Each number is 50 + 15 x the weight over its row's rms, rounded and kept within 0 to 99. Layers, rows and columns count from 0. The size before them is the row's rms in percent of the matrix's.

# layer 6 MLP up, 1728x640, rms 0.174, rows 60-96, columns 384-447
104:67 73 44 49 69 18 40 53 86 26 57 49 33 43 66 70 52 41 47 27 43 65 47 45 62 55 66 65 57 39 50 20 55 56 59 55 52 27 63 62 58 54 39 35 72 42 65 61 49 78 39 43 32 56 46 56 54 56 70 48 68 75 70 40
095:79 54 32 49 46 76 46 71 54 61 54 41 27 25 62 58 23 76 83 55 34 60 54 52 32 54 82 66 56 50 54 55 55 48 22 22 86 52 42 43 44 26 65 47 42 67 77 29 15 60 42 47 35 23 55 41 37 36 28 20 51 59 43 62
104:73 47 49 52 64 47 29 52 72 61 35 30 30 39 42 71 73 50 25 29 51 95 60 63 56 54 36 48 14 15 52 72 55 47 57 30 46 54 66 68 58 60 55 59 47 31 85 38 49 69 32 40 37 52 65 60 70 31 88 37 53 34 39 86
096:29 45 57 48 55 74 58 56 45 47 46 56 54 58 53 75 37 06 80 76 55 48 86 18 50 46 64 64 29 30 40 70 57 41 47 40 32 56 66 47 45 50 58 39 50 49 20 60 38 78 59 57 68 62 38 37 39 34 32 48 56 54 70 66
101:33 57 57 39 47 68 74 32 51 56 53 30 45 46 67 54 68 69 51 32 18 40 59 68 54 38 57 50 50 42 69 62 59 52 62 41 43 39 71 46 26 28 47 40 54 56 48 75 27 55 54 58 30 29 61 70 42 50 34 53 28 57 59 60
100:52 57 64 88 75 49 45 62 59 50 88 35 40 46 71 78 54 48 52 66 38 51 57 50 58 26 46 42 42 26 60 37 55 85 51 67 43 54 48 45 37 62 43 51 54 51 29 41 41 63 47 56 42 50 37 33 58 50 63 57 43 41 26 28
097:42 28 34 50 68 38 59 51 52 45 63 51 71 42 62 32 60 37 56 56 71 63 37 77 37 65 39 39 46 78 38 75 79 66 52 49 35 29 32 60 41 64 53 44 39 65 64 64 51 47 63 54 29 46 35 54 48 23 71 55 34 34 35 16
091:24 46 56 36 36 32 36 75 30 57 49 66 48 45 50 23 63 67 48 14 53 57 47 41 77 64 60 30 70 47 51 38 54 58 39 54 36 65 34 61 33 42 69 73 73 81 40 61 50 48 30 67 78 39 36 80 65 48 42 53 65 38 39 43
103:72 56 56 61 66 57 34 74 46 53 39 13 43 48 42 58 16 56 36 64 41 68 70 55 55 81 34 51 42 23 48 39 40 56 41 46 58 40 43 62 42 68 56 56 53 35 47 65 50 34 48 49 72 39 70 43 46 76 55 52 33 38 26 35
096:36 79 59 40 27 25 39 35 62 78 48 73 38 62 44 42 33 70 25 36 51 55 34 40 49 43 23 48 28 59 41 57 50 56 47 53 44 60 61 50 33 53 34 40 62 34 35 28 69 68 47 66 53 44 31 46 62 46 47 64 46 46 85 54
093:37 26 40 66 69 61 57 32 56 64 78 64 39 14 55 38 69 19 34 58 57 62 31 50 63 37 27 81 49 36 49 49 54 40 62 57 50 26 57 51 59 19 49 53 39 40 62 84 28 56 75 48 67 61 67 68 70 64 79 19 63 48 43 23
098:28 63 52 47 31 59 33 57 69 51 52 61 71 45 32 43 52 27 85 26 63 26 73 46 51 39 43 40 42 32 41 59 40 52 47 47 60 39 24 59 54 23 34 62 61 60 42 40 66 74 70 34 46 51 51 62 32 40 66 47 63 38 57 55
107:53 13 70 47 48 47 86 25 56 54 48 40 60 44 54 41 43 66 62 36 51 43 60 55 57 66 28 34 70 40 43 61 65 57 52 76 46 35 65 41 45 53 57 17 58 60 64 43 39 52 28 43 47 46 16 53 45 27 72 77 63 53 64 23
100:74 31 71 38 48 66 57 58 56 60 31 28 68 50 73 63 55 44 64 43 55 58 71 56 47 35 60 49 56 40 46 83 54 32 67 26 71 43 56 34 36 53 47 68 59 39 54 32 60 36 49 51 71 25 45 41 37 62 50 70 60 43 44 48
097:71 36 58 34 49 40 74 38 37 42 72 15 41 76 30 63 67 56 55 40 47 61 73 39 54 29 50 48 51 37 44 49 54 50 41 44 45 64 07 38 60 69 60 40 47 36 56 25 37 42 67 51 43 49 45 52 55 41 51 43 60 75 76 55
105:70 65 46 67 55 60 28 39 33 32 66 50 68 65 52 56 56 35 35 21 43 49 42 58 10 56 42 59 42 86 46 51 70 67 67 80 43 39 71 44 56 44 58 68 83 58 31 55 24 50 52 21 44 46 57 50 23 33 40 58 39 46 46 26
098:46 60 45 49 52 57 62 61 81 50 50 57 50 62 33 51 55 77 46 23 75 60 54 37 43 56 47 56 55 46 35 23 51 59 42 55 27 86 43 14 38 45 65 58 82 51 73 05 22 48 49 48 65 57 43 63 37 52 45 52 18 40 41 33
094:34 42 49 53 40 68 62 58 56 62 43 53 50 54 56 36 61 48 59 68 52 26 52 67 60 61 21 44 40 58 48 35 66 56 45 61 67 54 52 39 54 57 56 44 28 47 54 37 40 13 33 80 52 73 26 60 57 64 54 28 75 29 35 20
101:37 40 51 29 46 42 55 36 71 44 65 57 45 34 44 57 60 52 48 55 55 70 61 30 43 41 32 36 67 32 38 46 46 50 21 65 62 52 55 57 34 75 44 41 38 41 24 40 52 60 74 38 25 44 30 35 71 60 76 40 31 49 59 54
102:63 74 55 39 30 44 52 48 60 57 69 69 50 44 40 23 61 56 59 55 37 58 31 37 24 52 25 50 43 52 34 38 65 46 24 62 49 65 56 53 44 39 24 50 53 16 72 35 49 48 24 75 72 48 41 39 57 52 31 64 56 11 45 23
104:65 39 45 26 22 54 54 47 53 25 41 71 58 36 50 27 59 53 61 45 75 54 30 73 65 38 43 45 51 81 61 60 50 59 61 42 40 34 50 44 60 48 68 60 54 37 58 51 22 32 74 53 54 53 66 41 68 58 26 34 21 63 59 72
106:50 46 59 54 33 64 29 69 54 44 38 49 55 54 48 32 38 57 35 70 49 46 35 57 65 67 33 58 51 66 75 36 40 89 34 55 48 69 53 34 48 49 47 66 47 73 35 46 63 64 69 80 49 26 48 33 30 71 37 38 50 69 71 66
101:33 47 41 60 50 69 41 11 77 65 65 22 43 52 36 46 34 51 41 85 42 34 58 30 74 52 64 50 52 49 57 43 41 38 68 68 45 48 28 19 59 65 67 45 50 60 54 52 52 43 48 45 31 37 47 47 64 29 51 56 39 55 63 51
109:34 30 39 61 44 55 22 38 34 71 47 47 35 69 53 71 24 68 53 58 62 61 62 55 54 51 60 81 59 43 53 18 61 31 36 51 56 67 31 44 72 60 47 66 74 36 48 48 35 15 47 33 60 50 78 81 46 61 61 51 46 54 17 38
095:47 62 61 64 47 62 36 49 43 54 62 71 22 81 51 64 75 71 36 13 31 35 53 54 31 82 63 57 33 35 49 48 44 34 51 50 76 49 50 62 22 25 69 72 55 64 70 22 33 54 39 56 60 52 46 75 42 42 39 45 56 34 57 47
105:24 29 44 57 54 58 47 51 50 72 76 41 58 48 54 87 68 51 31 56 63 56 55 56 72 71 54 68 49 49 42 48 54 35 74 33 68 48 16 30 66 53 43 79 52 65 18 59 44 55 41 45 54 56 57 62 84 54 34 67 54 30 62 47
106:43 42 42 49 77 46 65 43 62 39 62 45 28 49 79 43 41 61 54 51 39 69 65 45 55 58 33 64 50 66 32 31 69 69 40 27 34 70 19 44 66 24 21 37 45 67 46 17 42 50 28 47 22 67 62 76 37 27 59 55 67 49 42 37
100:29 58 67 32 30 18 56 55 72 82 27 41 71 57 47 38 75 60 49 49 57 41 49 37 52 41 41 53 57 47 42 56 60 37 44 45 37 41 52 41 73 52 52 31 18 50 46 46 41 57 44 30 52 29 33 32 36 60 60 57 57 30 33 68
098:43 67 72 36 58 41 73 71 49 40 61 04 86 67 94 51 35 51 48 34 30 52 30 48 41 36 63 60 57 36 44 49 57 47 54 53 76 38 46 60 26 43 61 34 41 55 46 47 46 67 38 60 30 18 48 36 51 43 67 43 52 59 40 42
100:45 66 33 52 57 58 64 30 57 55 65 40 52 56 47 68 54 37 39 85 28 56 59 16 55 64 46 39 47 19 70 30 36 49 37 53 11 68 16 56 74 44 66 38 47 98 57 46 78 47 55 66 35 67 56 71 64 80 73 40 28 45 52 57
095:59 39 50 11 34 56 31 75 47 34 37 67 43 82 53 44 79 68 13 58 51 53 46 37 65 17 53 60 43 43 06 64 30 50 37 73 39 52 66 53 59 61 34 46 66 45 60 67 64 36 60 61 52 48 60 40 19 05 58 29 48 42 69 49
104:00 43 66 09 51 54 30 73 40 28 28 53 42 51 55 53 62 36 43 67 47 51 50 26 28 42 60 52 72 60 43 72 63 36 44 58 31 36 69 33 31 43 45 27 53 46 69 59 85 59 44 54 66 52 44 92 54 64 43 52 23 69 73 27
099:39 73 54 67 43 59 51 47 67 29 57 31 21 75 56 68 24 63 49 62 69 54 70 46 54 69 25 39 15 54 48 51 45 46 50 60 46 65 30 50 49 55 72 60 55 62 55 57 53 41 37 50 34 76 81 31 61 60 38 54 45 76 63 61
102:45 57 61 34 50 48 58 40 45 60 44 43 22 51 57 31 66 57 53 41 51 70 48 24 45 68 71 61 30 46 57 76 57 28 73 23 51 44 51 60 26 39 50 45 37 45 47 07 75 76 34 32 44 56 37 53 50 28 33 69 42 38 50 69
099:40 47 42 62 77 34 77 41 31 70 06 40 72 41 49 43 26 27 41 75 36 39 42 35 48 51 28 47 42 44 65 40 51 31 36 59 50 52 59 50 51 83 40 46 46 35 58 32 16 41 71 63 62 19 63 62 81 42 52 50 45 56 52 76
096:54 40 61 26 57 65 40 55 69 63 36 35 68 63 46 70 55 13 58 16 51 34 47 58 56 55 64 72 65 37 50 39 77 70 52 50 50 33 49 36 41 34 39 72 56 46 87 57 41 61 55 69 25 71 55 51 54 54 19 47 81 57 44 56
103:36 58 48 24 31 56 42 41 77 83 63 66 49 37 50 27 29 32 21 44 51 67 64 66 47 60 75 28 44 24 67 72 31 66 35 59 60 52 46 45 42 41 59 50 35 49 57 51 64 71 71 34 47 34 58 43 42 48 33 35 51 25 23 57
# layer 6 MLP down (transposed), 1728x640, rms 0.173, rows 60-95, columns 384-447
105:54 58 43 54 45 33 23 44 42 58 39 46 68 51 50 45 44 55 37 41 44 40 44 37 64 40 49 51 39 33 84 45 92 57 41 73 41 53 44 64 62 34 25 43 24 48 48 88 56 49 56 58 65 54 31 31 44 54 73 55 60 35 74 58
100:13 36 37 60 45 47 72 45 46 62 53 46 29 30 38 57 60 31 55 44 51 45 48 58 53 57 74 32 56 43 51 46 48 64 40 74 34 56 47 55 32 72 54 49 62 57 45 32 45 37 33 46 78 48 38 23 47 50 39 38 59 50 49 59
106:62 72 60 50 62 29 37 31 50 34 29 64 60 32 28 42 56 20 41 33 24 28 38 55 55 22 25 19 61 18 28 43 65 48 50 49 50 49 33 30 54 66 41 27 47 43 49 27 41 59 35 48 78 52 50 63 46 40 48 87 37 51 81 31
100:38 58 49 62 28 51 36 57 65 21 61 58 43 71 29 63 39 74 25 52 45 44 43 53 48 42 44 24 59 51 51 37 50 54 62 63 69 51 49 42 71 49 39 82 46 55 41 85 45 62 45 54 62 54 30 52 63 47 38 42 47 21 44 44
099:47 60 45 41 73 63 44 33 80 29 45 29 46 50 43 39 32 47 66 32 43 38 47 53 52 41 55 51 45 15 47 53 49 21 44 63 45 53 75 69 49 55 44 45 37 42 70 56 58 43 52 51 52 66 60 60 76 54 24 55 49 47 38 45
104:55 42 63 57 69 43 50 66 33 54 53 38 54 45 48 35 44 74 52 52 49 61 63 36 34 52 37 43 59 36 50 29 34 86 68 58 60 43 29 04 67 68 60 80 28 22 47 43 35 75 55 27 43 40 67 44 75 48 51 66 70 48 60 67
098:50 65 36 39 42 44 37 57 23 42 52 42 55 76 49 47 28 74 56 50 60 27 64 54 27 58 44 27 62 60 68 51 57 52 62 65 67 59 46 35 39 29 55 45 44 53 52 49 39 48 56 51 39 16 44 23 54 59 34 39 51 44 58 59
092:55 64 51 51 33 54 40 22 51 12 72 74 58 66 51 54 67 45 50 36 40 47 48 49 28 47 59 25 57 33 59 52 69 40 61 69 48 52 43 64 39 29 38 48 10 48 65 48 31 49 52 35 36 41 65 46 55 73 62 36 50 39 45 55
104:48 51 43 62 61 59 40 46 59 28 53 66 32 20 37 56 52 49 26 65 32 66 24 28 50 28 77 68 48 74 63 25 39 49 42 63 63 62 49 77 54 64 73 61 43 45 89 59 68 33 70 61 36 43 16 51 48 41 62 55 62 49 77 55
097:29 53 44 45 39 26 50 35 54 47 51 43 39 57 42 30 30 46 61 20 60 52 68 28 63 67 19 59 21 26 44 91 50 47 36 54 63 63 46 29 50 48 37 40 61 46 52 47 38 43 36 78 26 49 30 37 41 44 42 49 63 34 43 47
098:55 51 37 38 71 68 47 65 65 66 49 56 49 49 47 37 47 32 58 62 61 62 48 56 73 43 54 37 70 67 44 46 46 38 77 73 43 51 87 52 52 36 40 36 51 31 27 45 54 49 38 50 74 71 50 63 47 72 60 66 28 56 40 52
099:44 46 40 54 79 58 55 52 31 47 42 52 39 64 52 72 40 50 44 50 33 48 57 20 66 60 46 59 51 30 43 42 25 42 73 45 64 56 72 46 41 36 45 63 71 24 48 51 53 57 48 63 50 56 51 52 76 37 48 62 51 31 21 10
095:60 53 54 43 36 49 54 56 60 33 29 51 46 28 36 52 53 54 56 56 97 60 33 30 62 12 34 62 73 50 50 51 41 59 70 49 47 60 36 82 77 51 53 63 38 62 34 66 85 54 40 52 84 44 45 74 38 60 67 46 49 37 44 48
105:56 42 55 43 53 56 57 59 53 77 54 44 39 33 70 45 61 33 23 41 42 54 46 29 58 53 69 65 52 56 51 62 41 38 69 38 68 48 77 43 59 69 65 47 41 41 72 45 61 45 72 42 42 00 47 58 72 71 30 74 68 49 54 44
098:45 67 70 35 86 46 39 31 70 52 43 35 58 74 33 64 54 27 28 55 29 71 49 49 70 63 62 35 53 33 26 54 46 31 41 41 62 85 60 46 78 05 41 47 87 32 54 34 58 33 42 61 54 44 61 47 50 49 62 26 54 48 51 43
091:48 57 42 64 41 41 89 45 42 48 38 47 65 48 41 46 67 52 61 61 08 63 40 45 58 48 64 43 45 42 64 49 51 23 45 24 41 60 58 60 35 53 39 58 31 45 50 42 53 69 50 63 48 69 78 48 50 32 33 32 85 57 43 79
096:52 42 71 56 36 48 37 37 55 49 37 44 72 74 33 51 39 71 40 64 54 60 86 38 66 60 35 47 77 39 23 35 45 40 69 62 45 32 43 54 34 70 38 40 53 36 29 61 42 34 83 68 40 60 43 81 51 58 65 52 67 65 30 62
094:58 65 34 50 35 61 43 64 33 56 70 45 38 54 49 73 64 29 72 47 59 50 64 48 71 45 18 44 55 52 37 24 75 43 45 45 59 46 50 33 37 24 51 43 58 36 47 49 68 53 34 69 51 47 70 46 44 50 63 37 81 24 52 58
097:37 63 48 27 44 58 27 47 48 38 65 55 34 41 51 68 36 50 60 71 45 57 34 65 14 64 53 46 63 52 53 50 38 65 51 61 51 35 44 43 34 47 56 74 38 27 72 52 63 72 39 55 43 56 58 26 56 61 41 81 41 68 76 34
101:31 81 63 75 42 43 38 39 53 54 44 69 52 50 47 57 73 44 46 34 49 32 56 54 51 34 42 62 46 58 66 41 50 57 56 60 36 64 57 42 69 66 47 36 26 30 41 34 54 52 35 41 06 35 54 47 36 70 70 75 50 38 72 61
103:67 53 73 54 36 51 60 35 51 22 58 62 49 44 54 32 56 65 60 72 33 39 38 29 42 45 50 00 56 55 38 36 15 50 63 08 30 59 61 51 29 47 51 56 49 67 49 31 56 34 86 63 55 55 48 42 62 58 51 31 19 62 54 73
103:49 38 60 73 63 32 58 77 79 64 32 54 45 41 59 80 33 55 50 47 55 65 42 59 62 53 57 83 58 37 60 68 52 68 58 56 50 21 67 26 53 50 45 41 57 31 27 67 46 47 44 44 64 57 58 46 48 72 61 43 46 53 77 55
097:58 53 97 58 42 30 37 47 42 30 44 50 44 58 43 56 17 51 48 71 26 51 13 63 61 41 47 55 55 45 42 31 44 32 39 69 50 58 30 44 40 30 67 31 46 58 49 70 64 43 29 40 63 46 53 59 65 38 74 46 68 75 42 44
100:62 42 62 58 58 40 29 39 75 30 29 78 49 69 45 70 22 63 51 41 41 51 52 48 26 71 49 42 55 50 49 81 78 41 47 57 44 72 47 49 31 65 30 49 34 44 54 55 42 36 06 53 36 72 43 45 76 54 55 25 49 39 33 41
097:27 63 29 40 60 58 31 53 72 49 58 29 35 75 74 32 45 49 49 52 54 72 53 60 46 62 45 67 28 49 71 65 30 55 50 65 32 39 55 45 62 24 46 24 58 49 54 49 34 48 49 58 54 72 55 61 60 78 46 76 54 43 41 32
104:57 48 42 43 18 50 24 39 31 60 54 80 53 68 73 68 80 44 70 25 43 60 55 58 30 54 66 58 56 62 54 56 27 60 43 50 46 56 48 41 58 39 61 58 49 33 53 73 74 59 61 43 51 39 59 60 66 45 42 29 35 34 28 67
098:49 52 20 49 42 60 72 30 63 20 57 25 50 51 49 56 55 44 22 42 51 49 34 47 47 32 45 47 24 38 29 49 63 70 59 46 42 28 35 50 34 42 51 18 64 49 55 47 75 37 49 72 55 47 65 57 42 48 71 75 38 42 77 27
097:50 71 22 37 48 79 55 55 23 43 46 23 45 27 18 48 68 39 57 23 34 66 43 57 51 40 58 51 25 64 36 69 29 67 32 52 44 48 34 46 39 48 65 08 41 55 24 53 66 69 70 55 33 34 58 58 65 64 64 47 53 69 50 70
098:67 63 33 65 48 52 46 55 29 33 55 73 48 61 79 53 24 50 36 41 48 56 44 34 18 48 05 48 49 49 75 23 36 47 51 64 25 53 68 63 49 58 39 25 75 55 77 81 43 49 47 56 41 54 39 39 54 59 52 11 57 56 55 26
101:41 64 51 87 83 53 67 34 53 54 57 34 32 63 55 72 51 58 22 41 43 75 62 44 56 72 46 70 44 41 28 39 33 42 50 19 58 75 75 36 48 48 44 56 42 43 41 57 38 37 41 33 78 50 52 48 48 51 21 69 21 54 74 23
098:20 32 43 39 61 49 49 69 48 55 44 53 36 49 21 54 39 39 48 25 21 25 50 52 52 35 54 23 74 63 49 84 39 26 82 62 29 39 51 55 58 18 67 42 61 61 48 57 21 57 64 34 45 22 38 36 74 39 54 37 45 42 34 32
100:56 36 52 62 65 29 52 28 35 25 66 51 53 68 29 37 56 57 51 46 56 86 43 50 64 64 53 57 34 95 13 49 66 49 51 33 54 58 58 63 45 62 55 18 45 54 52 47 76 45 58 59 72 51 69 56 60 29 25 65 20 56 47 30
106:45 34 46 56 43 22 44 48 43 47 38 37 78 57 67 75 60 28 33 26 40 55 54 65 52 53 50 61 55 71 59 42 48 72 74 38 44 42 49 50 41 55 35 47 35 64 37 34 76 48 38 66 28 69 45 46 35 66 86 70 48 34 67 44
099:56 41 47 79 46 51 51 28 48 35 71 54 54 42 63 45 36 38 20 59 64 46 65 58 31 41 64 57 60 56 38 49 68 43 50 43 84 51 50 44 64 63 53 60 48 35 34 37 61 62 27 68 80 65 29 46 51 72 58 46 61 43 45 41
105:45 53 48 59 41 73 42 53 67 46 45 63 49 49 47 53 80 60 63 60 38 74 68 46 65 38 44 40 49 57 62 71 77 41 60 53 43 42 31 69 56 63 52 37 41 58 50 63 24 67 51 33 51 45 50 48 77 41 45 53 58 43 59 55
094:63 57 47 54 57 82 29 27 38 63 68 54 75 56 44 54 68 57 63 57 27 83 50 49 69 64 52 53 45 42 51 49 41 56 37 29 42 43 46 17 48 64 19 54 62 45 67 73 45 42 61 62 22 30 37 62 67 60 35 40 59 41 39 44
# layer 6 MLP gate, 1728x640, rms 0.163, rows 61-96, columns 384-447
116:55 29 39 36 57 50 54 67 52 59 43 45 40 38 45 63 49 64 50 52 50 57 52 50 37 34 99 42 69 49 58 47 40 37 49 65 55 59 46 53 07 42 51 62 38 40 77 64 35 64 65 33 38 57 54 44 38 09 48 38 42 33 47 45
097:46 67 57 69 59 34 32 48 46 30 44 06 53 69 30 73 46 53 59 71 48 54 49 50 35 37 73 58 74 40 52 57 68 38 71 85 54 58 66 54 34 42 84 50 43 78 40 52 39 60 52 19 43 54 42 42 69 42 35 42 63 57 44 46
096:37 57 45 38 45 47 50 52 23 33 29 48 25 30 27 32 47 55 69 40 63 51 60 48 46 37 46 49 79 37 45 41 57 45 59 49 39 23 43 38 67 50 55 32 56 52 45 95 47 50 39 55 48 54 64 43 45 60 65 00 46 48 25 29
097:52 58 80 21 29 60 54 64 78 38 39 33 45 31 41 50 43 50 56 44 55 53 39 46 52 69 41 58 50 32 54 58 71 57 43 49 39 50 54 65 43 36 42 55 54 37 46 42 40 50 99 69 38 54 46 74 25 62 50 45 40 59 80 35
109:48 43 51 31 60 56 25 58 43 53 25 64 30 39 39 52 60 60 69 35 34 26 55 62 67 54 81 42 52 71 21 64 41 47 50 24 43 60 43 51 39 21 64 36 25 50 24 34 54 33 35 43 69 61 61 63 28 66 29 45 53 58 47 63
101:76 49 84 59 25 69 52 70 57 54 40 85 23 63 57 53 42 61 51 70 49 63 28 54 82 47 57 48 41 53 35 34 52 81 67 45 57 52 69 32 56 44 48 76 65 25 56 40 58 39 60 53 88 46 39 29 74 88 54 54 43 66 60 51
091:82 40 63 64 51 15 39 69 27 61 52 48 64 45 43 32 63 54 23 34 74 60 26 42 65 50 76 45 50 51 53 39 52 36 60 43 73 78 46 55 39 19 43 41 79 67 19 75 57 45 30 75 63 55 27 73 71 51 34 55 67 65 43 47
101:44 66 66 62 35 59 47 61 41 57 70 49 71 48 47 51 25 28 30 01 57 44 49 64 62 93 55 68 59 57 59 58 68 55 16 58 36 62 82 32 55 49 65 39 37 65 48 54 65 69 68 46 61 41 21 38 61 22 57 24 63 55 40 57
097:62 23 46 62 46 35 50 69 53 66 40 60 40 51 61 42 34 59 39 50 37 37 32 58 45 46 37 51 42 55 64 66 49 28 67 39 53 33 39 54 55 46 70 47 69 35 60 69 36 70 34 65 38 46 55 65 43 29 41 39 42 66 24 39
096:60 59 46 58 40 36 52 42 57 38 51 59 47 38 37 51 35 77 51 50 28 55 22 64 64 67 40 20 16 51 40 29 44 30 40 29 54 42 54 40 70 00 67 39 51 28 58 50 48 58 86 54 56 66 75 70 45 69 52 24 43 70 43 45
092:41 47 28 51 37 42 49 29 54 74 42 30 54 50 61 33 52 26 52 62 35 34 25 44 52 45 36 57 51 57 62 73 64 63 54 45 64 43 38 56 41 57 51 11 47 41 37 43 52 40 53 43 26 22 52 45 51 52 55 45 55 47 48 75
109:63 42 49 36 26 70 26 62 40 34 52 24 62 44 43 49 35 48 67 60 38 56 38 47 79 42 51 44 53 46 39 68 26 49 39 57 42 78 91 41 64 55 78 43 49 68 59 65 56 73 73 48 59 45 56 66 30 29 54 68 59 53 69 55
102:49 43 88 51 60 59 81 90 31 56 35 44 27 34 43 67 39 63 37 45 77 56 65 57 70 53 64 79 38 42 31 49 46 41 64 00 61 65 54 56 56 30 46 83 56 43 40 52 52 48 27 44 47 53 85 68 61 60 29 50 52 55 62 56
099:59 49 38 36 35 44 60 73 41 43 55 71 62 10 63 50 20 39 46 40 64 54 48 59 42 16 42 24 24 43 47 63 56 53 62 57 60 43 65 45 70 47 60 46 59 46 58 53 39 56 37 56 20 47 63 75 56 53 48 35 50 39 50 49
111:76 56 39 66 52 49 27 59 47 31 56 34 69 45 46 64 37 25 54 41 28 27 39 40 54 60 60 67 51 59 63 55 63 70 70 61 60 38 39 36 71 38 66 47 99 72 60 80 34 57 44 37 38 55 40 45 67 58 65 30 49 41 60 46
093:49 36 32 70 47 11 30 46 39 79 46 43 60 44 56 32 45 40 18 34 53 43 26 60 52 41 57 46 50 23 30 53 59 55 60 47 88 46 65 37 38 32 57 35 71 39 48 65 42 47 78 50 79 50 37 32 86 43 41 69 60 44 70 40
101:53 44 51 75 47 55 62 57 36 45 45 45 53 43 40 82 23 80 44 68 75 66 54 41 35 54 65 63 25 57 46 51 47 45 46 16 52 60 52 49 33 42 46 46 65 68 55 46 51 67 56 45 47 46 49 35 48 42 41 40 58 52 52 47
100:61 47 54 69 61 86 38 39 51 27 73 34 50 51 91 29 62 47 58 45 45 73 68 88 55 48 49 47 39 58 57 45 47 74 62 51 48 40 54 56 69 40 28 48 56 68 58 35 58 59 61 21 63 75 63 95 26 35 55 54 42 38 45 38
100:49 44 49 28 22 71 52 48 30 60 49 39 11 55 68 46 51 08 48 44 50 56 48 70 49 48 52 26 38 67 44 29 40 44 33 55 81 34 42 53 66 41 47 47 39 76 66 69 33 53 61 26 33 45 41 35 50 52 52 40 60 71 56 38
101:61 77 61 60 56 54 76 56 57 79 85 54 62 53 39 35 53 60 42 50 44 38 69 49 46 36 53 17 43 51 05 47 46 44 36 56 00 42 36 47 45 43 50 62 10 44 44 29 64 55 58 60 35 39 61 57 16 30 57 30 63 74 59 39
100:39 64 59 30 47 40 30 35 20 58 67 46 43 53 58 67 51 54 53 81 58 83 41 45 38 30 50 59 50 39 69 68 58 40 59 53 74 63 49 63 43 48 38 53 68 55 50 29 55 56 53 68 54 52 43 50 49 46 71 37 47 36 73 42
101:57 32 24 60 37 55 60 39 44 50 24 67 61 56 62 26 71 59 41 60 20 70 40 66 56 46 69 59 79 45 76 67 43 49 36 36 42 63 59 22 40 40 61 57 47 47 63 68 33 54 52 50 39 57 58 49 73 61 35 35 59 46 54 51
101:44 67 52 63 56 30 48 49 48 80 62 48 12 63 81 68 28 58 66 38 46 35 38 38 81 59 28 52 76 52 25 52 49 48 29 41 39 87 55 78 54 59 41 64 75 59 29 36 39 21 34 59 46 31 52 43 71 57 55 05 67 47 61 45
094:72 80 57 42 50 33 49 40 39 57 56 52 25 48 45 51 33 45 50 87 54 68 55 29 46 43 45 55 76 49 41 65 46 26 60 56 50 69 21 21 32 45 55 28 45 42 57 49 39 54 34 28 39 29 40 48 24 48 55 32 71 35 67 78
104:47 63 59 38 54 20 87 61 63 44 40 24 53 43 34 40 57 19 72 64 28 67 26 35 64 24 60 42 79 40 43 52 61 31 76 84 64 28 75 42 41 53 48 45 57 54 44 55 68 55 00 76 30 54 46 50 56 46 55 56 53 32 29 39
102:57 32 72 46 41 41 82 59 41 56 40 68 65 57 62 37 58 61 65 64 57 57 61 66 67 52 56 22 30 42 49 61 47 52 51 67 50 45 36 32 66 51 51 49 40 47 61 72 39 50 36 46 45 74 55 47 55 35 46 53 45 49 58 64
096:32 43 64 63 84 27 60 26 44 61 39 59 53 42 20 73 27 31 45 66 42 68 42 43 49 35 39 41 53 48 38 45 54 47 39 36 58 62 91 43 69 64 48 37 26 35 78 65 61 16 77 66 73 37 71 51 62 43 34 33 40 78 62 76
095:42 43 38 44 33 39 69 63 73 42 49 67 47 42 71 33 45 64 28 38 66 57 66 47 63 55 58 71 46 43 61 50 42 61 48 38 45 38 56 64 43 62 63 60 30 37 13 34 45 65 42 66 66 49 40 44 66 40 38 30 43 54 64 53
099:25 67 61 65 43 40 35 53 55 76 34 32 41 24 37 45 42 48 31 40 35 38 54 36 47 48 64 58 42 33 49 74 65 51 61 56 45 62 27 49 26 56 31 30 57 54 55 42 30 50 54 45 33 51 37 57 21 38 15 73 63 34 54 86
094:38 56 62 44 52 50 68 51 54 60 33 51 49 65 65 38 57 44 64 71 58 47 40 33 59 54 74 46 75 37 24 31 61 57 43 65 26 46 34 67 52 53 55 30 35 57 59 63 61 45 61 64 34 47 41 53 41 33 63 81 20 59 41 48
105:57 45 47 54 06 50 58 71 64 60 48 27 52 40 43 67 23 63 09 58 70 82 63 18 43 68 84 46 41 37 47 79 49 40 79 58 78 61 74 32 67 81 80 31 38 46 27 64 36 49 36 47 42 70 45 55 62 23 47 32 26 57 33 67
099:57 60 38 77 43 64 33 47 67 36 82 74 39 71 29 29 63 45 83 64 55 50 43 58 81 46 77 54 48 64 56 48 65 28 58 83 56 78 42 40 22 63 40 50 08 66 66 52 52 62 89 49 36 63 23 63 44 40 03 17 50 58 88 48
097:50 60 46 64 57 67 41 42 51 43 38 42 40 29 38 54 28 30 35 71 58 51 64 31 37 44 40 66 53 51 47 24 64 38 49 82 51 65 63 44 50 26 46 37 51 63 62 63 79 53 37 59 45 80 45 72 54 55 32 43 60 68 45 65
093:66 31 60 52 44 75 51 53 61 51 55 66 75 30 30 73 53 45 54 40 43 32 60 51 06 40 63 68 54 47 48 54 48 61 50 35 64 46 53 46 67 40 37 68 48 24 44 62 54 27 35 63 30 79 82 59 27 55 42 51 54 36 28 35
105:30 62 51 62 36 74 28 14 55 60 53 74 86 38 37 47 51 37 29 38 60 67 61 31 24 60 34 34 21 52 53 67 54 61 55 57 62 56 59 48 36 43 50 31 60 47 54 55 47 63 60 60 46 36 56 58 85 54 49 32 45 34 37 24
102:55 40 46 50 50 67 49 58 40 51 40 31 49 45 49 62 74 48 41 40 45 50 48 68 59 23 54 63 39 67 73 59 31 46 76 56 35 58 35 78 58 38 53 31 22 51 35 53 41 40 37 53 43 26 61 49 28 39 62 44 45 69 65 59